From a checkpoint of a small transformer trained on Wikipedia.
Size: width 96, 3 heads of 32, vocabulary 7133.
Each number is 200 + 40 x the weight over the matrix's rms, rounded and kept within 0 to 999. Layers, rows and columns count from 0.

# layer 4 attention value, 96x96, rms 0.105, rows 0-95, columns 0-47
205,213,154,204,207,214,315,184,140,130,184,158,217,256,174,165,171,211,268,163,216,105,203,217,181,165,197,260,172,155,247,185,155,159,212,203,201,199,160,226,200,226,210,174,187,286,132,255
191,122,201,128,209,228,172,204,198,196,225,158,259,122,195,256,246,188,96,212,234,233,197,92,156,214,196,199,231,244,301,210,280,238,115,126,136,200,170,108,216,196,182,270,185,208,171,264
197,326,164,180,218,241,174,194,156,232,118,186,175,283,117,107,223,262,208,129,142,98,182,261,188,230,209,239,223,205,241,204,240,105,139,217,278,292,205,216,212,195,178,288,251,185,155,236
164,152,181,215,188,165,192,222,225,226,194,184,166,176,246,219,161,207,165,251,188,234,195,187,182,213,144,174,206,201,179,222,268,211,239,151,193,146,299,232,226,238,173,260,203,155,215,139
129,198,243,182,163,239,138,258,88,243,245,153,216,139,93,337,281,238,62,210,114,187,263,132,195,181,242,206,258,229,144,185,240,259,130,109,256,199,288,197,200,176,191,233,213,283,111,217
228,164,174,252,180,172,213,197,181,164,185,185,121,213,228,173,197,220,165,220,176,212,231,211,230,181,166,205,163,223,166,182,168,219,217,222,183,179,223,222,166,173,197,93,178,193,214,193
258,214,202,121,192,247,170,248,216,246,262,210,177,134,172,196,301,200,115,224,197,191,224,166,192,244,245,230,222,213,240,220,204,226,135,92,252,240,249,205,228,245,214,287,220,163,206,218
340,234,237,219,206,253,62,300,196,158,204,262,59,143,186,164,292,241,108,213,290,262,257,154,99,317,221,111,224,209,176,164,65,222,219,164,209,311,224,272,263,230,293,123,219,149,274,161
245,256,121,114,207,239,193,194,220,244,188,189,151,120,264,148,209,240,148,218,193,173,200,277,177,217,162,222,185,207,283,211,180,213,223,156,202,230,265,236,256,183,203,220,228,86,306,181
175,134,158,231,220,188,301,179,146,198,243,129,268,130,202,214,166,220,238,259,231,81,214,167,169,226,203,194,216,153,221,187,182,196,265,140,193,211,167,210,215,122,108,181,210,266,189,188
200,208,215,234,204,194,177,167,144,157,200,232,226,278,133,189,222,194,180,157,159,110,196,169,244,207,130,189,274,253,79,202,267,61,91,274,244,206,139,74,90,182,204,239,144,220,155,288
284,265,180,234,236,165,165,219,231,179,159,227,152,266,144,206,223,221,234,190,228,314,211,236,192,232,169,164,202,115,255,211,165,199,129,227,131,210,243,232,255,248,230,229,173,125,199,271
154,251,360,231,199,151,60,247,209,192,136,201,228,203,143,210,142,199,212,288,129,260,132,133,204,162,254,193,130,222,149,185,281,336,230,294,243,181,319,235,313,171,210,179,170,131,148,169
193,210,151,201,241,220,208,169,177,177,203,173,253,205,199,264,209,214,173,161,160,183,197,310,187,180,177,189,242,197,182,175,169,197,130,215,200,214,120,240,185,171,192,194,136,224,182,178
210,206,184,132,158,189,179,177,281,205,216,240,226,183,244,205,233,185,179,154,235,276,193,281,175,170,201,236,168,232,245,218,189,187,236,200,184,208,205,171,212,234,249,244,169,116,262,158
157,206,167,76,247,227,106,270,262,254,148,192,242,174,235,181,243,246,216,151,251,89,150,129,241,216,108,207,165,221,273,200,281,124,233,315,194,276,174,194,306,55,149,124,278,158,187,181
232,165,208,258,264,162,227,270,248,194,207,158,182,164,198,182,262,208,249,206,226,201,237,164,195,268,169,189,204,89,182,207,185,254,146,200,156,268,228,266,274,223,149,187,223,189,173,241
177,187,157,211,259,210,237,219,219,152,193,133,128,193,205,255,206,183,155,198,184,204,192,260,232,178,133,242,164,197,236,206,182,234,131,179,168,165,230,227,180,187,168,128,143,224,163,207
141,203,211,191,170,237,237,217,149,172,180,179,196,182,168,175,203,219,143,220,203,214,229,189,174,172,243,228,143,207,278,177,151,257,173,158,231,205,235,238,212,225,258,125,219,254,205,184
172,225,213,201,221,109,266,198,147,235,205,152,196,186,176,312,207,243,88,247,103,259,154,228,198,221,148,206,172,139,253,224,244,262,148,99,174,97,261,211,205,209,125,249,198,256,113,191
116,222,196,228,250,181,190,191,105,213,96,205,273,281,261,249,138,188,217,268,146,99,107,77,219,207,112,194,234,144,316,218,301,219,195,191,168,137,195,215,243,122,188,205,272,296,201,151
253,309,267,211,134,155,142,175,165,223,165,244,200,264,203,189,218,222,184,309,152,196,189,175,156,230,183,102,198,172,198,202,238,223,232,183,203,211,243,218,204,197,184,249,275,154,223,143
233,179,133,249,248,259,217,158,210,220,272,138,139,159,206,161,148,144,415,261,321,126,279,230,189,211,136,201,256,148,154,190,112,256,178,239,179,251,209,159,210,166,147,123,167,203,218,238
248,283,142,228,223,186,167,244,171,213,223,230,186,244,180,243,208,168,177,166,195,156,203,254,179,207,212,249,247,217,201,221,185,125,154,152,225,212,196,254,174,230,202,320,122,207,208,210
218,203,173,188,196,182,203,173,191,197,139,238,262,301,197,227,212,223,191,104,205,197,186,205,254,230,200,191,228,191,235,212,213,129,199,166,183,222,94,205,279,177,204,278,277,252,207,204
203,136,257,121,134,248,163,273,230,218,232,249,191,90,208,116,239,206,91,185,222,251,246,157,150,199,301,245,184,300,147,201,222,170,192,185,266,213,253,196,174,266,245,186,193,139,242,156
185,203,84,174,161,217,248,85,254,257,301,174,232,176,238,221,207,162,268,210,238,187,194,287,184,159,140,187,231,194,148,226,244,132,285,170,146,149,162,63,78,138,130,270,171,153,233,255
196,207,114,237,180,189,183,210,103,180,189,161,95,173,260,224,154,240,110,280,102,108,215,218,104,244,149,137,270,275,167,186,204,154,235,182,177,207,213,149,144,157,117,224,157,192,259,215
134,99,241,137,273,201,149,170,200,133,143,243,402,171,214,215,161,208,242,87,317,132,126,56,167,233,148,122,263,168,288,169,177,165,219,303,120,303,10,117,299,139,271,144,251,226,221,214
167,131,198,291,274,75,384,154,156,116,154,129,242,223,207,188,53,247,234,307,192,174,154,157,176,240,108,151,161,131,218,195,213,195,217,146,198,143,228,233,296,243,142,210,184,217,234,207
233,281,111,103,245,248,213,219,218,249,196,204,172,182,143,214,245,211,194,160,256,188,190,238,198,171,128,295,170,197,282,223,145,202,173,243,221,189,263,212,209,188,287,153,207,181,204,232
263,263,150,207,196,230,174,207,193,205,244,205,95,261,178,293,310,181,124,188,187,258,226,272,244,129,193,206,138,267,234,205,140,228,154,174,151,103,200,155,112,214,215,142,104,267,169,276
247,144,209,190,191,204,133,228,277,212,185,230,209,201,179,162,221,214,202,285,193,224,135,239,136,233,174,184,177,219,193,185,231,150,256,241,135,243,170,218,222,178,141,133,162,148,176,217
202,170,232,231,231,241,306,207,143,55,165,172,205,207,212,229,121,210,194,156,222,184,221,177,161,228,197,151,212,217,154,197,196,155,209,159,214,146,195,216,207,260,171,214,110,190,219,250
210,193,154,139,155,178,107,203,293,182,227,266,220,160,231,171,202,177,156,206,217,260,138,269,216,177,213,230,188,244,209,214,174,183,297,243,155,176,222,154,179,281,201,205,215,213,167,179
235,181,230,248,134,150,206,142,188,138,201,154,136,179,229,174,121,201,204,234,174,184,220,256,200,236,204,173,199,250,144,192,277,225,124,225,202,183,208,179,159,210,187,206,199,169,244,198
80,176,231,184,214,196,298,208,247,118,145,178,229,228,180,205,185,188,237,173,234,256,148,248,237,187,228,156,209,176,139,188,215,188,232,254,210,154,207,127,128,165,221,203,251,269,200,235
192,188,194,172,177,221,216,215,227,186,202,195,213,185,182,203,196,214,264,199,213,206,200,177,177,198,174,176,172,220,222,199,149,191,183,197,224,179,223,202,173,156,196,227,124,84,229,239
184,196,176,207,224,185,228,199,188,197,183,233,212,209,170,184,224,196,176,206,203,196,185,222,198,185,235,224,235,179,154,201,222,179,197,179,211,181,208,210,177,172,176,162,247,175,226,198
198,219,208,190,182,142,243,188,209,178,218,152,187,186,221,218,290,205,223,256,232,197,209,201,167,187,221,185,153,228,253,199,236,160,226,212,173,243,216,198,207,256,154,181,170,203,204,189
224,192,181,155,177,188,212,205,180,198,212,193,179,170,197,179,133,211,212,221,209,197,181,216,167,210,210,168,186,217,193,214,242,188,166,221,180,166,195,181,226,203,204,221,130,136,197,230
196,226,229,216,230,161,220,189,182,270,204,182,196,205,184,246,204,206,177,214,149,187,166,196,152,173,185,226,258,174,226,194,237,172,216,197,205,214,164,212,230,205,170,163,203,229,174,196
175,249,197,202,216,231,204,230,209,229,170,204,187,226,157,260,209,184,193,241,128,211,173,211,207,178,221,226,210,220,160,198,221,193,160,191,177,207,192,180,182,142,197,181,195,207,272,165
155,269,242,233,291,233,235,226,187,193,156,165,117,242,186,251,96,197,150,191,168,143,202,162,155,216,179,218,289,177,220,193,200,202,184,148,267,169,226,224,215,198,242,190,224,256,232,181
142,175,236,213,244,174,196,216,177,140,178,203,296,223,200,204,143,189,236,252,223,167,204,253,207,200,207,216,225,172,183,189,198,188,169,207,224,179,161,274,186,168,223,193,222,218,228,161
207,238,168,126,207,173,159,193,183,230,227,220,216,148,253,153,181,198,222,197,229,200,217,241,225,193,134,233,192,170,279,211,200,233,170,199,194,185,200,175,222,227,200,243,203,139,163,217
190,215,209,203,92,205,176,152,204,237,183,219,199,199,195,127,185,214,236,143,225,202,200,245,301,194,159,187,156,229,198,199,193,213,243,241,200,210,242,212,144,140,198,247,230,106,189,268
203,54,233,220,174,187,233,151,186,193,210,201,233,169,141,208,304,205,210,133,205,228,237,185,135,203,230,185,228,233,201,195,187,189,49,224,178,259,131,197,166,242,201,147,191,146,185,232
254,251,204,154,253,163,248,216,203,167,204,235,166,231,211,205,142,184,129,224,229,100,122,176,233,165,236,265,194,251,239,217,187,156,186,129,291,254,225,162,209,243,253,224,155,173,194,181
225,228,254,202,134,187,210,189,181,109,147,187,160,199,216,98,168,228,267,171,227,176,182,196,162,238,129,170,166,237,228,179,126,224,277,196,261,217,242,106,250,173,197,208,165,123,205,271
251,113,203,185,203,197,206,214,234,233,236,251,179,179,180,213,222,235,152,175,218,210,151,163,191,224,171,213,204,193,198,202,282,181,189,151,153,199,180,159,271,248,189,153,185,209,147,215
162,171,188,177,210,200,201,284,217,162,192,219,183,198,209,194,214,193,170,225,136,234,122,226,184,208,199,202,202,204,171,201,262,207,264,237,195,189,171,201,189,235,151,195,218,268,185,209
216,186,187,202,217,251,161,288,222,200,176,189,180,237,188,244,201,191,189,249,233,206,199,203,174,223,148,174,188,198,176,193,251,220,228,176,138,228,175,108,246,146,210,168,219,283,204,177
225,266,221,186,216,210,188,157,230,228,240,133,160,210,208,206,225,186,265,144,183,181,308,214,232,195,223,205,198,189,229,193,151,220,188,210,201,215,225,217,195,186,221,276,193,161,210,212
169,231,204,152,210,210,162,204,165,237,216,175,210,214,245,211,192,191,211,167,154,216,164,205,215,216,187,171,213,197,208,202,178,215,211,201,201,180,189,173,203,178,195,313,158,167,184,207
206,197,232,114,208,227,230,197,211,232,217,215,140,186,215,127,215,200,196,178,182,210,199,179,184,207,184,216,206,206,247,201,187,260,159,171,233,194,216,129,230,264,225,255,195,154,184,226
212,209,216,146,193,169,218,160,249,215,196,215,233,185,209,111,220,196,216,223,142,271,164,142,220,185,258,210,161,173,191,218,178,268,267,215,217,199,219,154,200,239,181,271,208,140,176,209
188,213,240,214,176,135,152,139,196,294,219,199,284,167,183,225,246,186,245,223,229,222,205,221,78,214,178,180,288,239,153,179,190,249,233,192,121,237,119,244,209,174,196,182,171,230,167,184
245,265,233,196,176,181,242,187,223,231,226,240,163,213,196,158,128,176,178,268,180,226,167,189,205,183,250,270,164,192,191,216,253,227,211,174,243,181,228,151,208,262,225,211,242,226,205,131
172,189,158,167,132,211,248,211,179,209,205,201,242,199,189,234,208,173,255,182,265,217,254,219,253,213,192,176,165,185,188,209,225,274,212,137,191,205,221,83,185,179,225,218,211,254,214,207
186,231,206,148,218,248,294,248,212,173,193,177,176,223,200,187,152,223,259,192,176,188,175,213,235,228,195,154,194,191,172,183,174,113,319,160,234,176,233,172,199,144,163,253,176,169,238,263
186,195,219,224,176,186,241,168,164,201,222,191,182,189,220,177,188,223,203,131,200,185,223,179,226,199,185,184,215,201,214,201,169,209,180,195,253,184,181,208,199,213,224,253,186,182,185,231
180,204,217,154,203,206,193,188,138,206,230,182,189,208,255,229,176,201,180,164,209,185,181,200,216,213,178,154,227,200,222,207,186,223,215,138,224,165,178,158,221,206,231,309,161,180,167,229
204,246,218,211,252,257,210,237,181,274,201,175,108,229,188,245,245,168,128,241,250,288,221,115,127,185,283,208,239,217,182,210,186,205,164,157,250,178,265,230,197,225,231,161,210,257,257,197
220,194,180,130,245,204,193,221,201,169,136,229,274,267,206,177,222,171,236,205,146,122,140,214,206,155,189,288,216,184,83,199,266,153,185,245,273,179,195,258,212,146,232,207,223,248,181,168
277,162,230,203,192,182,247,168,213,195,224,219,250,198,207,207,197,196,146,212,254,207,193,178,176,209,227,171,206,228,238,201,222,285,207,217,227,187,172,199,187,237,191,133,218,240,162,206
202,199,203,190,212,259,163,188,187,173,118,157,214,234,220,178,193,203,161,194,187,192,234,179,187,185,257,158,208,200,249,186,233,150,224,163,219,238,143,203,216,234,197,191,220,225,184,244
218,205,209,234,196,173,206,230,203,214,167,162,212,224,217,216,173,202,212,182,223,278,249,223,152,210,209,182,181,184,198,194,178,131,222,214,221,245,184,194,245,292,155,195,201,200,200,218
156,161,218,199,198,186,148,207,190,167,167,191,298,260,224,126,273,212,220,216,146,102,149,152,199,171,191,206,221,167,217,203,250,179,197,263,236,173,145,200,178,179,200,208,236,197,169,176
195,256,161,261,201,209,197,143,195,161,227,158,172,204,139,165,242,207,246,210,240,199,178,164,203,198,198,218,203,216,192,202,150,213,249,220,192,211,220,170,211,87,211,241,169,203,203,188
192,177,229,204,193,95,165,235,277,263,278,238,147,126,226,204,133,192,240,216,260,244,232,225,219,215,212,206,156,212,311,212,196,232,177,189,87,185,200,218,202,201,223,224,217,183,228,184
132,217,232,176,203,239,149,238,204,224,141,155,233,221,244,162,161,206,251,195,205,151,214,198,238,207,173,188,207,133,305,209,272,166,243,132,212,215,112,236,227,172,184,220,241,195,181,193
188,192,167,192,201,208,110,239,198,246,174,201,215,211,185,211,278,205,245,206,153,230,183,204,223,194,193,140,227,196,198,211,215,124,213,191,119,183,176,202,204,203,189,300,207,144,208,166
159,179,182,284,162,200,183,196,202,212,143,206,207,162,134,193,236,215,258,185,180,218,210,175,230,199,168,199,193,196,235,205,185,192,213,234,155,181,163,229,249,202,215,216,209,177,150,149
221,138,193,223,200,189,205,142,161,197,99,206,267,246,136,197,227,193,147,229,158,226,189,157,194,189,218,213,218,215,165,204,258,200,179,243,262,184,201,147,188,209,247,204,231,304,145,169
222,195,212,239,206,246,228,209,163,214,212,184,188,165,241,227,180,194,149,166,253,210,263,202,216,219,231,221,175,197,264,193,199,219,174,143,150,238,218,206,253,230,199,200,160,171,222,236
251,212,178,163,207,177,262,189,199,251,276,184,178,131,227,236,189,184,181,212,222,197,216,246,258,207,250,214,181,223,212,204,231,242,125,116,165,194,270,177,189,202,192,186,199,209,245,220
109,196,188,156,180,154,168,234,197,216,198,178,188,164,209,233,167,214,239,190,155,219,205,236,224,180,195,149,184,215,236,206,206,208,236,157,206,154,199,223,155,150,187,232,209,181,184,174
165,215,234,197,188,242,111,242,186,168,151,196,199,209,223,205,211,214,209,164,152,137,189,190,127,193,208,167,204,175,295,199,201,126,242,159,197,226,167,245,202,217,180,176,192,160,192,211
267,253,224,165,229,227,157,221,281,252,263,247,172,172,198,156,215,207,192,228,172,161,184,208,236,216,179,267,197,202,244,209,231,257,179,197,149,240,157,248,234,211,210,215,197,175,251,191
186,201,201,167,223,225,172,210,207,202,175,136,160,227,249,231,168,205,198,197,193,254,247,203,175,205,221,170,185,206,183,201,205,153,252,182,234,225,162,164,189,205,186,199,198,171,277,247
212,177,172,175,189,139,212,212,262,238,261,216,181,164,217,197,114,191,218,223,216,224,260,256,232,178,200,182,160,220,224,217,225,218,193,157,221,178,202,233,166,192,199,246,234,201,185,198
236,227,190,147,213,196,148,179,211,240,178,192,220,212,164,223,189,199,196,209,136,227,182,169,184,194,225,241,215,220,254,203,204,228,209,168,268,216,203,225,220,192,242,209,206,229,179,161
267,223,225,182,180,153,242,199,222,202,226,231,252,187,170,195,248,224,167,208,211,171,151,206,219,193,242,179,193,234,294,198,191,249,172,201,220,203,236,135,186,195,190,156,213,263,185,207
154,188,195,178,208,206,183,208,205,203,158,149,155,239,234,166,179,191,207,211,196,246,232,231,192,210,215,166,190,199,218,191,212,137,234,149,203,185,217,154,167,203,173,208,194,199,215,246
197,213,192,283,182,225,203,194,128,168,165,190,166,222,212,197,251,226,166,193,158,216,283,156,171,213,193,139,199,199,191,194,232,200,180,223,157,195,221,141,171,192,131,209,177,175,240,259
172,218,222,162,219,209,166,217,228,201,208,174,194,213,222,207,182,198,229,207,212,163,156,225,183,185,159,194,200,203,220,199,213,163,259,155,242,207,179,199,191,199,196,190,161,167,197,212
206,154,181,110,203,219,166,159,240,226,193,214,236,231,156,157,224,199,202,212,159,241,199,205,193,186,186,181,168,194,220,199,201,150,231,243,210,213,218,192,171,199,216,207,195,240,206,206
171,209,223,196,235,210,188,194,175,204,243,172,223,195,253,167,209,183,213,199,174,134,196,195,270,195,167,225,203,192,168,202,216,186,190,170,159,173,206,173,196,220,207,220,200,197,274,199
177,203,253,225,162,193,211,236,185,113,174,227,238,214,199,170,234,206,185,199,231,181,165,185,180,204,153,189,225,180,184,201,164,238,178,239,163,208,188,198,208,159,191,165,211,213,162,186
166,222,175,195,179,171,140,243,175,210,235,204,197,145,189,197,143,203,242,215,218,185,271,290,213,193,178,240,176,176,247,210,227,189,146,100,187,230,192,257,207,223,186,200,227,183,202,163
227,191,201,236,211,215,261,193,129,156,206,186,194,189,238,200,194,206,175,177,246,140,198,156,217,205,165,249,195,179,184,192,178,216,192,197,226,186,266,163,165,220,224,141,181,218,248,233
160,153,214,186,185,169,147,163,181,166,93,179,251,274,110,168,171,207,201,207,134,237,202,229,124,183,222,233,220,204,170,190,226,159,194,218,277,198,183,230,221,98,192,221,223,289,195,187
225,179,177,205,217,208,245,185,213,230,240,161,189,160,164,229,151,203,198,222,219,270,245,172,211,192,181,125,205,212,264,207,238,226,240,159,185,201,252,133,148,191,179,224,178,174,184,232
141,224,236,154,209,221,180,208,244,208,188,173,198,233,196,167,180,182,203,181,201,215,175,199,183,208,194,257,208,187,154,191,212,229,218,169,232,173,169,163,224,171,211,218,221,217,250,223
215,219,165,199,222,203,242,208,219,171,231,242,229,175,185,222,203,169,221,210,237,186,198,191,232,197,221,197,198,188,165,209,159,233,210,229,182,218,171,250,230,196,206,216,200,185,154,190